From a checkpoint of a small transformer trained on Wikipedia.
Training: a variant of SOAP for these matrices, 254M tokens.
Each number is 500 + 50 x the weight over its row's rms, rounded and kept within 0 to 999. Layers, rows and columns count from 0. Numbers have three digits each. The size before them is the row's rms in percent of the matrix's.

# layer 4 attention output (transposed), 256x256, rms 0.0788, rows 34-63,97-127, columns 128-191
120:557454470459478482532533456440584425436586484525436513540434468530494481476357544497465529447438494512481518487511529498509553478441537592531472515417474450485514469574472457532557474401456584
114:446524452535495531465637459462502497443446448559455502507476560508540541510511542524520535500454593545471512488475527532482494445552464447497504507501498573544471537586482537561456553506389360
107:474545485502525516597522595538446542523518406483577488502472497477544523558494435554563458575514484585478479475575486467566382552482529459522565419467499420465372390593526481439546510395400499
116:456530538532492456473550457482543531514494443533490514597591490452546525480494524433522501567459432522468511524465540550492420481502518505427542518593437520459513409521592453520475503521565576
105:515513524469405500475545433440446530531538445492454479547511510479487560535475420472452522487540571405411369506437534495562495441437479495500569523472573495494393440606611445604540455455473506
111:490405580366478380537548523446463461519465438548591408532552552514497527443493532534474493522596477518483543480485426513579513490542519457469434470534475395457481566436531485403528448516536525
117:518457460485506418517552508625477582530417431545418447532435480475539567514431468402463522565428460470521517520485552394590454536509477469530422601499473515461493491529529398521462491460379448
104:489430575507478421487457524511485499536486555532531456497486507539515407432505442442527496361466569448412468510579516562463489503433600568585565588506482467503494537489472410611506457485542568
116:465507445549603445509646522437502520409521493541415530570594494453460518442526531498521568622536420525481403548466470426533485466508424454534513485530508503488417571510514466492489507467532568
115:497518482456469482550562380519525462543430514482506462553499522467510449490447505512474524525560437549462452417458483469525453525519378549636543491634405490578491525474490475595597474525484519
114:491539505485472533517536489448483509570482466475468516443542526502385489571508452476493443612526463454553505407603537552423461588486520394440505465474459437529480535443434511481473568545553499
110:572539510391469463627529471424509477529576484531513520522467468544612486479527347510520505482405510523540507525529469499390431417499507460541574466539544506445511411473496493411619487535495541
113:448481602527393394491571452394478419618533485517529546473610401474593541466462597476513562511505449484559466492546459467445469457523543454530506553502455521440442550472501497519506461485540381
113:576522565539498511478491526540439456501523523523533511444496584429524454465479566460500450464530578492516432491450512479427539558454426450512515542524515546437524478490564533477461415577500468
115:574563486533467401504436543465586550464492468632456492497552493494576491563512450529495547568505456462455514561466476585503469615511401544468509532544479437425538486518420534520444565451509460
117:555533502520506555434527586474444441511534504467545497498539472512518422557451527495502437421500554426465471492572535440577601508511458532478421474493526567502484494479594581453530508483472499
110:423463448475494573485535454481543509618503450565525611538593511431578559548507542524425499482535542530438490602554553478513578473463415541487504525468414486491514398483528513534494508484506467
102:459524508616531483427394524460449516515486528542539516488514444426493432466495472476394482571580446533583492482539482488415517394471501562569502571538561464476546480498533566444447487373590550
112:482495506472448424410482511431432498549455577495473492511539478572485527506437543445403529445516424540501455488466556522589510563511350491579439423457457499459541565527484470491529581489478543
105:535549475417503539506477497468445600493437482604513457454487494532454489541476484454504459554484578437474501543582508446434514470499554509499457437498464551487541520409503458427426402539438488
113:468503582576435598485476515497555361512604562516491405521530563469477584466463521465503476524530493452456522509402505473514424488419484557462454495480612454599619523496581467538474440480521453
105:473546531485474473497594547556414469508421614543449461501506419445483464368665431504537556496509540498450453585556509516491486519536511499395517556435487492546518545559491510540385536480565408
106:547503591537444537459461464614454473385502510534492484549489513553542562547495368538527510468493450548472469591490461513510412526560510398428582517509528438486635401420562520495536489486477394
103:538546473522518472463511476492507522508490501467499397524542408498459429558492535495520551486434459653452522553547548498387457508521457552523552506540521539475500528472532522458452535492494441
113:471575466482478485424484483431531438404513495469547483480515479467406536531487519538491435492419535514453422517600539454446595473494546505465574544485538435527482452488508513490470440453437603
109:422524516459486443598583397556491481479507524434532567500399579501444544509460449542543560500533514512480469575493599407507484484586459526510518455514486440515413483452501505551495520525516499
108:496438416502414513527403544509463482493519462512516585541451494451548461505477567588481570518518464529481443471350567541512405471515518495498422456492503440494462391487337505531473539404554485
106:548429356500462570488478424530557499497482472538476563437591499470588478474565473471498564503487559529533453533547513481542512469463553506491523471510497445504461476507519451489507484410482543
107:536415492526454512432520509531493489420510464451507452573477520468501507547504375575436447511533445503614469517513510553610450496585580571566486503525459514477512506444473462457412555595474461
110:511499472586587516444495416485546448474575490553500425531481536545411521468547515509471529477464617524447519482389534502518520463514532458536417497470466510531492502483500533536555379552467437
089:535505499522548479531551481565497567480565416518543595473485455556388527453459524462510582491502443494547497496539571506459411515480494462518505529415564456453451464491557551531437483538531578
091:547515523537514468459510510479385490458461507454573444494505449490418505623583484514556454545458474435560469473523442446527551527581393453458508502501526504525504435463446400517512525618496443
086:578487496577475582512520455499517452494491551554501545416508439530445475439501455428494522539469548414564434527583530447492530547493394571504465470515500412495539445431604568440489411480546596
089:521529598604431502459459486526536486484530570550424550533628491444495421480494499508487544481493522551501609519446433466493521522469467442472500543488407570490495510572486436536530515543552525
085:455550565472513532512412538503463435433468551549548487427519533556556488530409532530409492503472527527464536526502559408396468477458480423493551499466490564535503552454391521389526430449434424
093:530491446585540472499473507414445407534459467480500503486470449516494426446504523548539475531511518566625582509587506512450555541582460420469533390585543597474617524532436529506546505389523500
087:545499501516486576546476481526524502495542535470490585412489494460506485482447462469520470520477438524510483524442630530479454501448530526447598543402465479446502447504521580499520479386548489
098:510508449595536527499496508483614399500514514499488554528555483505521510554477460527455507506510627565517542462476460523455520390465517542517504428545451462553411466491487453479586485504540606
088:617514374407432629500428538416489469515488497431471530498579492510422555580537540562477510610516465536444418413434482538563610447468404385511482454459539513438521442435519520517533546508468515
096:520589455529554424537422547435511531637506540462483451539390518544455440591460540467491463419548460551483492531528560478420521536522527576471517499516575534496559448483468536542435586504515456
098:406468554585484538419520559576473646404564419430492611544509569506552482426540487486466472491538610452482526535422490521516480468454561539515516470541520509375426532514538472457520466505503461
092:533456432490476510516474406571467562494549626583504518458468394469637570465425495493435491441419442485443502534426519447481432492427486520523428464539572529583506406480543606511486546572443549
085:538455551524508482501468514512481542501402541388561537540523584421423485517516633469516480478491501585503530451466573528488508524527545496500427591393471462559522509476539487596465529449445430
090:507502535477543507444489458556493525393512534544513581499465572506433546540537420505476507540468471561471474512473491490509504582557504534546516510451467560562474531545486594493473516551419518
095:433535545476556492485478497442472430511513572524449507515578503559533484533475414495474486511505483531458544456454450613591498503525496491461482445496439437514594494593499416462444574463465416
085:537465481523490561581548589449375500588413513483548488511507414535552520418522525508496599423482476577473512518502464508461494464503575511520417453463446408492415486482543461448495476602456554
087:503510539470455416565429451439528540458447513503529472361500558482569509501508496480480425551571484531425624511433463602459471642563547523457523431568400441546515457528421507384512414549512459
099:535493547577540436585431556547425535458538443499516466468441422512402513452430432459550562481491533421528518502487488505592540532488528497485476555495543512473455581461534455507574560483484500
096:521554522468519465425596580473478441525614497477501510562484531495455457503477481570549554520548601489448441444458457467452499464524498530473457482535539539579447514531477422582643562538440522
094:447556459422505521528566421458550483494532494532520509434490570583412483465415443497490576498527567449447434465492609523448519481521509508466615467521595509521515470483515457497547512622571502
089:474523478619466440504511540507534447406526590500509544554513409417542450477507460508467519452548488543525502523536475466515501572435456518442576533457402566435485483512408529553444539440493410
084:538429498511538485527514472489523592519586467498571529457518460425492435528508510560506534445418498406476455582529594515543479529431490457449450535524562485516439505450480491494454438537501482
084:455482561525493551585517462548473468508490414469484506518465540511490390553432595458519480452473523563505499551494449519516504568481461419594500477547522523477518499478539450558509430423561494
093:491485457540489443580614529526512506493462505418569560457552470501538585498482557458508421466534457526476462445492474496500540550485467585474508445395471573512470540540508477523483484503522573
085:511458497556484456493559532544470499597494526523466545467535519483480551447471482485523493455491420498492549493428454582531488492524498362449441479477460561513601472552467476545582562459527528
102:515479449500587462606508510425501520422508491526477533522542458447507443401495511469517514560516550521524428429518459534506408507467470557442461589432413552494526629480483498578556489379502574
090:538499440468537480456401474508411517534456539544437422562530376567620482511560510666478485503522501483493613553517509481452527465552554440487505443533448366494589503482487458505556470450469468
087:507495485502522474493516499429507393551473479459554439440408459487438606519588458465500472475502528519508523382530436471512600598573563508555487483497500505412539583494519550504505393553489527
098:474463496465592510495494597407382579517496492489521438441513500506478435494489550492478557497537543390544500465475565477480401482523520538531444513562534539504503513517575589447516605590500465
101:471441478481502477454525505467541513644490493491622548447600464499491436520565603505569560482391514484494582499496470453505551569512482505456474489503493561454438636476463468495521463420503504
089:537463495495474497489523572620511579513503472363512551382574589454548666514506470355550505521536429533502586469488442484585505487463418501525534454569441486430383508521493468466532491441470509
# layer 4 attention value, 128x256, rms 0.141, rows 34-63, columns 128-191
105:392529422478559536472494503528512618528488502512569521519404516340486441431456401559608470452472504496534467492461558503502480450519513511591502506481491437477501552524544473542518484480473349
104:517434553430541421477452494489422563519531444478563530526565485466516517477504422486461427430572507561505521568530481520526457545436547545443538544466488431528534454552413438599439452520566535
098:540455450478534423551493482489469595523397478384472470458431423445521484518493537455474532544487503494555468552476487546470496506485522546435488510470586413507588442488483565470532546501453450
100:500451402538440561564453435552551545524457468479488521497488542427448554497603466417556440497480441474460524463424485524583484532558527582571538462483520545484602532505497406529474544510570548
096:490438594553551480582527526554502428415493420478553553501504436511471503600507481517475499519522466559432463564526429428555438466473522615490485520514451479484512549473456510464435473563444453
095:446501496607485553405512514495531473592564512495459542580471528461554410459556462493500599519625480484488567567544449481516433531473557525511392498635646455533491505490536481496508590508462494
107:396457462463502526442511504545413526472462430404476467540509474433482385370546554392498598579364516441436444645531506462407491609500421521454456424527524527420495489524496461472492561539467466
093:450562509459485510536557458536531540411469476540590512447535471446545574513375532534525556597510560554517473487616439429422451449474500479533485621503505559513428504493486519486465495466547524
109:598464507477501607397501474525452413457561412501524538531508536487545577529517456505533464511532510488486510490480549615479484625528533454418519505502544531497509522516425458436567449598490480
103:525519466453478507580460572534475448520493579513469619471444429480451520568466593458470519551461523577537536384553522568555587524466540498460470473478576529608530460543492547524511490586494507
102:253515488561519501416482550478547444438502399468603475541587478577445451451532488551541449497488443505487604527554448502507543476542495545536541553558431416518465425506517413517587441483521579
097:485478528578493471474545499586555425503431531459499410483515422494437436585426440646459530517585503454538513485492507461503505547494406568539550541588489531458469480413474464480498426434507502
101:412540470505495518552452583550506394434510469452486521516480516470511416506424476501447494504437510511468520465442593564549477425529523578478500546551522457443568502487511536511552519482630543
106:604471454540453491484457488538595591538493501480529490551405482579414377494558544562497515461488506493480500591485486512524401498495419459517488562521555525444475447425507495547490566525494478
096:460450502523557395434559446466507501565497530362512474445399482485483513388557507511461570479460503526575459486487534475512513486486495549512493553455533542544568467527567428506500492559403444
102:521543499444524472514502537501544616550497548508498446536510511532443448556525442507443524484448519422598486468511464488455470386429374467499499533486519472536501524421518524477448563488453415
103:480485512446529519515521474483367467483409540550504466478558519566409437542546456407577441566516522565514633475426508466442495520500582474540495525498336632497541495461367468450496503478441517
098:555432524518518545507489499544576458430516628449399510540518461469549565492581513475502436529427490412546497548496502513542592521517474445455545528561472485511466499551458497460462525531492486
102:540421426582580511535515525413463579480434464492589542563532487461508531530596561588537443478476508518627518469495453499483440498557547501487474496486495514541475479539444502546539543509469507
098:578463578516519497572499421520448399562554484436432510513565484540485464377535557504471509408496530482490504478554529483449549418503387460534453630580483526495420565434478500495560465561480520
098:485431503468541538430485545604519449489342479518449508534509479610550524511445508459522459472582468525498478551557458430531468594513497483614506475466520509511526443519495579545505522496575473
097:645523473390514599400479492517471546537451439513571566472568509458506488438499475480517433558413419517458466472453410539419517460504473536488475484566505534555442466559487539446540594453576528
102:442398325487469511402504563470485426550505538467531471568477486481505458433503455417566548402463502453517545550539458527491518484493447527523546515551536474584506541512405469485514440548460475
092:502452507533435499490420485551482539494430504500468504440437528512502502537576487494549459570546499452473493415532432487502464573408515521433617399512466491451431554566539462549530562559467484
109:436401555461519427436532530572502482507500554550500515487493530533455496476481468466496619419479437449497505576482472462516491488636544456501479460592514545533478491537538565442482457536559543
102:588491581515463498445459554420472506520507424545527494479440535548478459475439491449423456474565474540608506511450542577484426498537495589445540523439604516519374552544487437486425479508447569
096:486477446528497492536462491571523549451456514525471445559510410543486432516488450468556497462543487468587524623391476545567474461466599447452525520501486494458467488584508536557464433475468453
100:558594532478569514419506519568498581489602506558538588570498537574451557484463521506537394459558496495461432444469413549469440576566521419496552530450586454492567534524444516524372488535477545
101:537492472562423564520520488536469490521486477458463497574475433474447562506548488531522591428511532526442507498442459462493484499430501431453549412429564532506544407514547558484553537377398582
100:526470568502525524522425547467449468538446523544502578484507446489538440438579459506560516494479453517522471542519578378448475468493528544430511533474507569530517413422537492546402480411518508
# layer 4 attention query, 256x256, rms 0.109, rows 128-168,192-232, columns 128-191
102:573424506492534434542493511609498545518485480442507628512401521499642511556544553537483446501510510492467461474484474438521484471462419467537441450475448525496531520553467507518459499437499518
095:473463495432507518419532438540496577535459562483497451503483508499464432415488513501488522584395482574508426540526524513454487537466476598482441570482575563499487425545313458570492452454482480
093:470526443500532490443481521509520478525467487518542486499513550516455448484471456492408440439376391555504496595422545580505534472573417486478584488457516475423538504455465434526496530464564513
098:439535509523550565473451599592457464515506496513498463422470542568466480529617515456442498488472388537511528477540446538469495560516572498479534548404527479523511518484468525406472491461489594
105:578438481477487396472534638533474437496534484538451461562510415465437467509499582503575507418397392447516398534468552430492444450519568563570469530515543406520565487390507396456551485450465510
102:508472491487451519550495501540581584471520544372533507378554584495428525463572454500636484537509537537498483497443452562422480474555528445456521438509521441476506466539457517486473510576555489
100:485497526558565448472523554496464513409379470539385542547487426380513470545579449485493508497573564552506493579560531423387529453528409525515446449542507454515515541490379501438529417517475547
105:554586484511553512445441426496479529520457450512554473551357518634484460470570493607488465473581538469555502618538453452520686509443496540545517454508467552439494471473487385473550510466454537
101:523490486508512502523427404373477469534419508506536496578500431457424538480581468523543523441417481490508561475522543475579605435550546495470456525418529529503478566539564452616473475527546620
099:475475531471477493473546475493518595577586488483488439475577528503493532435479513438460540428471522496540483500466512519498467488527508596478425435463531403501569382450535531450484553520428656
098:546475455549489447520565478510539517458536566561435491475477527518472520431491426592466510538506498508528509464490512574513504502532549480474392493378492560496512535475495497513462482515422546
096:521598496524436498464463496525474497456551537516503378424452440458433452513540514571536551568537493367510526434492499447514523476486542495426482486601506478496498534477439477525468448491545498
096:529514490552524496545434508476406495505518577450504570525505530481459527609491495439469453486511467534477455399520548484551457478567609483558429541542440490597504452526568547481473586508580583
101:459575408495483552525555482433482436441521487475463490456569533459474414466486426493504441578494470507448522572504466471582396484529479530459508421549563515582547502487545467407417536500468597
098:460542555555526467544490523562393557517450456547544545573545618552582504551489500504483405374470452448452607525539435513528519381527498455508480490433473557512434485548550390541493598519493382
103:482424497505535453395502461427394578464523444530395566522474543426487458484500559484382507491473531469464571545449493459510397485457368509516419508445535525559479441527506465486416497546508500
097:539521583562529584497540495535550470501599558463447504457585465417507540568480491414581425533544478415489590489460497494533445413562402499505510503521540515476463463460525544447568438560557508
107:428576504536490485445505470478424549547501595536535456503478511524381519536495531559537442530502507507504540477532516519360458531537573507460513495461517436469551497441546564462520554442608571
095:526524547618450570613515556615563608502517476467509575543439488541549422588446585534610567506540482515485561513510520467516533559461528516520436509494426535432398546475512441590480473444513559
099:479580528404435470455536506616499458573463543508493551503478491376502541466514510436478458545483500472556547490474471484528519476575504461519563488502529542430546466494487600529561438555514478
096:514398501463414433423549603451474475529564570469540450526511474565429482467472468495476501487481507408463534571478534493487552480564501511507519505613523476468623470551501375516535528509486493
095:484559513515447441466572446501493394558528468537525506531555547436507502526414512437443535565451474478494444555472552505562443553513458393471439447539513375568461561446575562532581484554463493
103:587491455459552441455487532423539520471410503555482403463371502604495469502506514593450506436558444558574457490479520542391522509564521514556581435542543482488701643556484433462528567497468587
098:476579574581574516424516604531448437513497502480546549623549521467549461447490538430454542460470523471499471482458522528507597476521499544428433534467576597452540453554443541540480557490503497
108:531508508511569563523563468449449584661618544510518397435503498406508532514480527519479477520443468572428524466517472457422500508550541558468464466576620416568580485484493610397458424535496562
100:440498438544567548420484474518511517519526462507574537517543401430457536554493484510464530402574459464451518512536435544528496439549523481499599500564484533438431372493485515489515583551469483
099:540489457486459545478479461520372436470485463604499493453595526477423573472451544479538556470494548477442570506351529565441452622486568539426472541639567451436532530580409481470486560484442472
094:484471471553426558565431545563489507558557570514454457486504549509448571520436438466513493643423513461495531499482494483535426512507467449490544555466453512532530555500527444523461608518482486
100:506569547419540508437468557548538508463530509533518503468610558544396562457464459514516531518508619484510543502423479586531396442498443483480526455402483466468545532527545494500474541436419515
103:565451377513527491488482626478405503524503533456517509481403602551486452513511482521399507483516577511561533442513452512445516417497503505571507492587508472517494505480504478529535532569496592
105:548483540426446479518534453572552424517565508445481523508497548445575544438466534501488482551400478502473526483406425517446475459449478541427542457376410441528412636474470482540550469532447524
091:552560479427560448545510554525544390495557554528521489574491482526545490561486475494394486519463540437511506534541480413490463471517452512459545450515534467500478533471494469510501475491554483
113:457491499464487503637504504501382485522539547570509476434507444417434425488462468491603471587514458516467494521452527472507474555478554595487557444496517461474512507543450526500468437446472424
086:538525535478528507525444524515528513495545439521546477473455475492488484573517375483466560501499563425518460531446486501573516407430470510554518416545514471596468450536353555479490397511469573
109:467495528550555553484490468448523474442498449478517560526501460505482476533494523487400488482514544482457512478463565523624516477492556557492434549446450515526433471427450524483420442456482512
099:602544542550582498540391474488558542417428523497474518521425552497517488536461553455500491524500535565482524513511560377577477457501479431491430460507481555603483476565491427543564399492444508
102:519484575455526567501435500502488498487451546535505565468442481501510411550505489604487558485478446522473480529534492577506514419581444460460538532448465559383501430498477519548441514564466485
092:535457394521468425564453519499538457476496533555544472507607529556450474487546560571609534609555498451511473494537459464473429510553523524503578581582550385416558353468540476517480503519484445
097:522480457584471549495476486564546598432581457442517522497621578469557436482387475436473532556551478533563497421448467520615452572480551546431564429550488505493548556556578471509494451492403421
090:558606504473565528494527517493541539487567568483530356425492531539458411471524494550425480542442467506528574531589540532376502541486628487488523465517544550511552533426510486462466465472499512
103:483507572439505524483550483567518592499613511493447508534559455415511514424491566560491561583543513511529537580543473410520561494496380525514555490380455484423558522545532499485498490489531397
093:527456530438503470498574580533495426531458433484531533502464505513509583518499532435434521517545514455503545506531530519530552491518553570531561383374509494507382436451513508566456393549534553
093:504506538451499407403515514519500509430481481443522496462517498411442424434465609451471531502433432589479471550473468539530460549539558450463495411500418538522602542535465538628516547549469452
093:568515524497556509575452499474540557364512499466420628422453440443558453498507490523567447486483454545447521515450421409541595447453491523537546407510451447510566498518461507511476415448527521
096:468552518513495531419456549531472535467496529444474524515470410488494467478486552538464490556607515500517625590464536566555469514564545529558543425496482427483484489516590527432511536506497500
095:403496552464548477358484549558377521576480496572453465529441433441480500549503572494426495462419461456503483538517549555474400531479435491427493628519480442483512433448480620446452499498495543
094:393521513504512382398415437492549498503490558538513491455477542490399531543518462465507529448528521505400585539488496519503481508545503439460481554440387529490399509518420537496463470358486489
101:544500503437548483508544534492634521418460509553520583524526526390475440497484579563557504442584455544475461519562534399467472476426570508619491528511537551515514501442549542527555534471452537
093:454455493489508491472548462525482482485534376491454620628495440460548517504605552530497521569537631506475491604557506473530485541454493577518499548416494514500422520421465528530529491575566435
091:458457530545524398446479548442564473550514516533516484499420497605507420571490471483518560490470581518610495564477566587463578477559481575508370587468450466466475604447414519447582523574484528
090:527488475466509583530472612453473440520609530513483504505475472521399510436501552497497550465584502425511422521536450517513504608428478471452491462397565489502526547594449526512505487511434462
088:516664495438415477482465556517474519530420429397466427527517410465525504415527490536479401607558456492579487478538469501572554506514501513441400455461472523417492449476442599544526466530469450
096:500497448441534550467582535503488526491448466541498381430517450471512510540433520526512554463414477440497510490542588510587442492547556565454479425494472534508576529571534487487456474505535513
092:528537560492598510465492567476448535456487479558518550579525467466491559476562490539525494464543493554412436462479488457445572435471479624499527516474564478530524596507540493417466532575499518
088:456490509488474443498462579419423525469433519446540541505525542488588490575490482562486558561610478555438445434528457550557492538573583536571487453493480511540424538510415497513456637521423477
103:499479524516549479574559423509459478515442635482417502557410454600492510404577555519494504540440493452491573495483531454514507514538564465488457529398437581549433539534401387600519511463491477
100:508479479504453492527564452547530549545509505449515467543485581588481511463521412551546478595530396483509532571462422421483538448474474524583487498468516544541420459469488485413525558520615540
094:512434529525460544410451524471465492482529479469505500488516491540417492485568512391525500545490408468444571473556520457456367526536453529482488554535538527598499534465463584520545504540456398
096:536622529624459463474495488507535462429461508498548532529528502491521543507509424529557426508585495505494457523471604632481588591575497554510501570486554426440414473476471537449538496645516528
096:483492520532499437511465486485487462466449569394400526460487565515530485481571573478424433389473477482499471608569469478458464547477473483581467499431427445448521462388562438509457490459503573
100:528505466560526545501423544511555544499557538532467519511567580518604455471490507539377459566506581471559585581544462518552381400447537486476568587579494574515545557575555473553571516558503529
085:475506539521454511465446442486520455527498548435459451473486459487468551553525573602552501498534541470584492529541474573499548497572513551566459548574543483556546485457527467478512492463463530
093:548483552458454474481561452533516500520540494506497536440436400533432457503504520498485500576555500489594481483555428481517545504463438522484480558471564467513474456473509457499445535551493476
087:541511454452482461493489522540486394491448407508503455414563489495406484492502508547534569630434530462508476529408384479416452600526446608550473536478500487491475591478499480478532471389536452
096:490533518495490499514464543526469478476475581407529543600446513503516504502456545508398489510532589473519506514455435407467490508486433440528547501479474537484485486480462477507469518457450562
098:488529503564504536520460451559419554577518475450462455464593442466435502640409436488453458475509474532410503522591523562506529513517532442493487556581532462546567488461479527497464490446512425
090:494641535459508444470517486505483466535502600532486528520477431450492568448518545498479562503507617531564475473514547534530565521520521465527463562448516550417554542574448436566527537483532572
093:563503556569606450491536558482405409490423416456584478482531515442478434506525637431489461576501515484458456475564558492567465549496402497496515484587523483374525545517478509488534444502451438
090:529454557463509446513568499533499509499484485469552593499597486471478483534512560523597619530518544500471603507397517537499492542433470548543567539509459452614545554551502452622544486566495387
092:549539485435538500502558513431418553519533474482493553493518453438482454468416512518496440484484489552393452492532516381442523470490652476499549492577507481574465548444523517524486479514539552
089:582486378493587474555528430465463540473482508487569583562420510504529474558455523556487514479481411522519500522605507381441504515479540442486427518545467635600575484525483467508518438488455515
099:477465406555416507555529472540536401523520486472409516406568506425581496471493522572543592447572541532539476513433489517544539594502442473446480533502485484545471498464483539414547544458502625
097:534474565562468535426516498534526472458500633536501432503472452452477589427456410513514398504558451486475507513497552556552474407574538462501589506461482474483553566566510403486527601596473444
097:511470471463444578580451509488515529470546550519516503429522479535475502439455540451489442490604453486537450431487427569593483615505554535415505494522521486467468494514570492602437498522486470
104:573536604503596432397500501472488490521482503525512476488443419413478492468473529492515492506491482551562485482413598494600470487430506479528452448563495473518473521499402494523490458498532489
092:462480475577552525495486566558480462496475473441515621471473480518510451476591500590416447519428500403471483601569473511417537551526543470505477543465604531529599553474483447531538439517550455
097:507551497473487473447533412531571527527482445454443446543506436527456508557485518601550481475462533459547428446457545528551521508506549440401545539483528448466482571517424454483563514534507595
086:515393461408464520478519573453491442479452428462421526499465582466495535438492582493573494403493485580595521493487554443586487492511412530495502575468441528541524489461420560543420494537375450
100:500565491496504522565527562572507493478503499461551587452509624462536481520480501508441512525546473491608419493435396560595451529462546559518466450438467394445520478526528451487458543440512540
092:519497483518504597474424508482520539539448582498504598491541542372506514437477504505506457511530550590591635377520516507480550558520542625482539490509533364561487543503491562472459551586504530
099:522582517506433487427472572480426603513472553447532502514515446501566528633400550571512494460579550463487551580436582539519447545435637447446558486481550391499544487433521456489549546528441530
094:490472521590531494539473485450466545485518487466520506602476510560535548466491495554475593553551437534512498465500539433509569442477442535550540530522512516404462575443417442496467611469551548
# layer 4 attention key, 128x256, rms 0.113, rows 64-104, columns 128-191
088:494454508538476482438534542536506551564604481442547519452508501467545533486506489406482565573476420513516476461537507468551401549463478447520510540533516502420523543486540482510524447423374475
081:402561484530482557518499459590518474512455448374541568463581503510540569493501531447541516478510408565452539423472374527609511449541411585518551482430495471532512489509498483491432503482499555
079:458541487505509504600413456490568531482509506509480551531545516543508515542546417457531551542505532563563459455504579537524445576528543554591514512527449580614493520570538584418492559509407541
087:465407506622436590424587498507491561587495445536535502513468518488434503545470603536583498437508516484530407460575476467502446464465387500508627570479461475464581468574504558519457531542495409
089:584488462513551546533502563363476428478469534431497423479477545528448493499519502591522480481504438466395477577515510476528562521439555419506513592432481508436399524497502523441538437535514493
086:453528566471513518450471486635609601419506520481548429448549506472551473530411521521566487596587455472455484567457517532489545548441498565441474499518487492547484524492474477502534532519539416
086:508603378563462442450474465455430514545556453498511488432438595593560506519485530465458575514418570457559566441438530541548523474526485449491558493517509507590520464510579501521568538470470583
089:511487441423552482419463499513501533493467522576538492581423534515518508571445447452429465548490551483531443473510412530457580465525545528499569512676591485534447512483476503504530447523532514
088:556497513540528480483586462498357501567466467465535524489537491559455457447538513585521501472590560458487448408555537470436522525530552525550555553515482600546503460463474468493533492493616460
079:516442465482464592452526395467574617528453481504542538597553507416459511451499566460511523438518541482448578478508429457520552464551451519514477508515503497471444524574565456476589512532527503
080:485509522395481399454510546458496410578506582505596547562557541517469509497496493421479540472507554436503453538516503402520444504533358497502501563564502543486543474522484499462533551484546554
088:506439484558494468563500417471547513527628503591500465462528460469389446457573569458514483473510463566426536509539516529504519515493531471517422449521497498631444561507381421567463526543523472
080:556432493569411535461536487534482565522543549455484434473506463442401517360529503563564546428457511535540430489546579532542579504493431506458591452467448460463494536492504518438472495515434536
078:517565571446455490511457452457473513465513474494566462513461543429452541484480432471522470406442441487548584479560557350465509503490488569547491549536430429418429462548512520567541488543544545
084:553490462515577484549454544468586520530610587512558541508527493522513519550508480503511482507477492526467490500550481521364551517449483583515457583574456534403428443486517449524426499505538474
097:494539453517518509548425510495478518540489453530548517529595546543579505444492522425507508476381501453487575627572427562559476507496451509442546508478464537576582434402544522537449421516554519
087:520493547478455471427542463616592591522534497529448535436547570608596447399554549413523577554482515562524458469492483524481490519487466466501517548476462508437487421527522376445463468602510520
090:427510586461508423340529493558481640628484520489405457494451557500498467514484426452537502443507580509531524428502420475559523480515526522504523484464574486499555583517584538397533565535541395
080:586407620473476549467539442505522446463531502579471499448532527480551479504385512539470514541470422464554447510446507524497520507500482514479521553439461612556512467482391500439459476526454458
091:506467564506443482468538522489511595412576500535448491498474518487446487579533500547505551597539503524512457443480517480615469497518404487540518420550504464571497465566510457503490517372527497
079:578598447493442432548514465459497434407566552549489453485513463509470452552481552508496368611436467448583598489447460505580547494457581469466492471479522528464564541549401589446491487541582449
084:519439353460495567543502468566445447496544489545519510551479505487578465559471495435449435437411497520516564526517474569452529456444552546463552558504485590504566561439599486562487466508445485
087:451486479395498493504504489388400461505387455572490560536602431443465494471587492559507515514431580424579435492550467487533449505446504564512395507447546541444466485502406545485491528509573516
077:429520476465432514544489467462479483512527439560534488535524488625492482557485464501516476495516540533560488490561475499452483475501433516412439575482520369592478561504518524557412537524493548
092:420469562455478557565458461468506442451443439476553365504484467522435509383588579529581465583594553571394567482511514407466454538509484491478571505410523670441392498555551453454551455467492463
087:501567520431408432480511510522458542562539563557461379530484519484581488443592432493475545601562471457542572535549562519527551576454515533488420463454550389529540485496451520494457498564565498
082:468476545419626552575624498490555481487515439472458490466528472532384544457469463511435517508549498529465494530544458454515451497527556428506543429442401448472476544548492528554480518436521455
079:520486560447543434549546558540580434564472603459500523541490497466542507477489523443511519499470453572533449466558509492543520559481491490454434503397394498471370498550425495473486495479464525
085:511485520615417442498437485549487541457504568554462480464512508481476548470537499557582430482523482581521550517465441576494553540526476561468514513475521479543472484488606586505536547460517512
086:563468471414626506540457469508522453594528544472512512417553481490511467517548494521593483522480481539488408521626556578568542465519516547450430548450618522524454406423513486475543473478474542
088:492402554451554501484538545581540550428513393573475520469521485562462500547519507468444523436459489489482598542551497474585419469515489498546538507555479566497453476428574562524456465429482469
085:461577478535507521420431571498474546548571426493506560555470564494513511450550494388566550568550555525351454479531521494452492565525517549583483568498530456508558469455596542399488495462414443
087:456502540461464536470558482523562553433483496497447486538432472458487522437482541550537596411437400560438526495458557473513511519539491488401510450498506588522469528588447527525550547491420444
082:486513510478580515569505515578534530572458498580517477474530444463551565556456530484490519568487404573423531519413533505342483459522554575451484512550552489517499496474409493541415501516575512
092:472569514509528529461516503501469413523427413566493520515553439460577516445481470638429514459454521567479510450505521527506448478479564488381570576517489473522462503523512481530453528524543422
091:499590573511468450574443606420458406579440607584552585570435545500479466436479472504579567506503544411399520463532505482573599508466538440427633530423485502525546582538448461557453588466524536
080:492513440501472453485513460417444520589539570572493599528520513582463435510437464596482483519501469469539481414454418542500595472493501546477459401473544508425532389438551495620403510460556538
084:539516477421458523471547432552464507527502462509513514526514516495403447557439548456594511561574427489553544456563442438484505605469492447548468471587606497452478561528547464507532540531420419
083:591450636454438469480471476597524485559539468467499606528558579423446576510523572477448519452475506465484518487468537518456459437474527466509430487553449451468525476520431520445547593423482570
078:480452491468445482500530594353441522464530505540447516585552484545565497529527471511577514475431466465475510469565419440528498531539460574527472491548573425465553552532505503417511489408498451
084:516458598589440437476516505543445564465547427540563459534503583529545470451581506438428503503538542458472497500452562468523524438507499543472590571482491428491495415488504535414519556536475471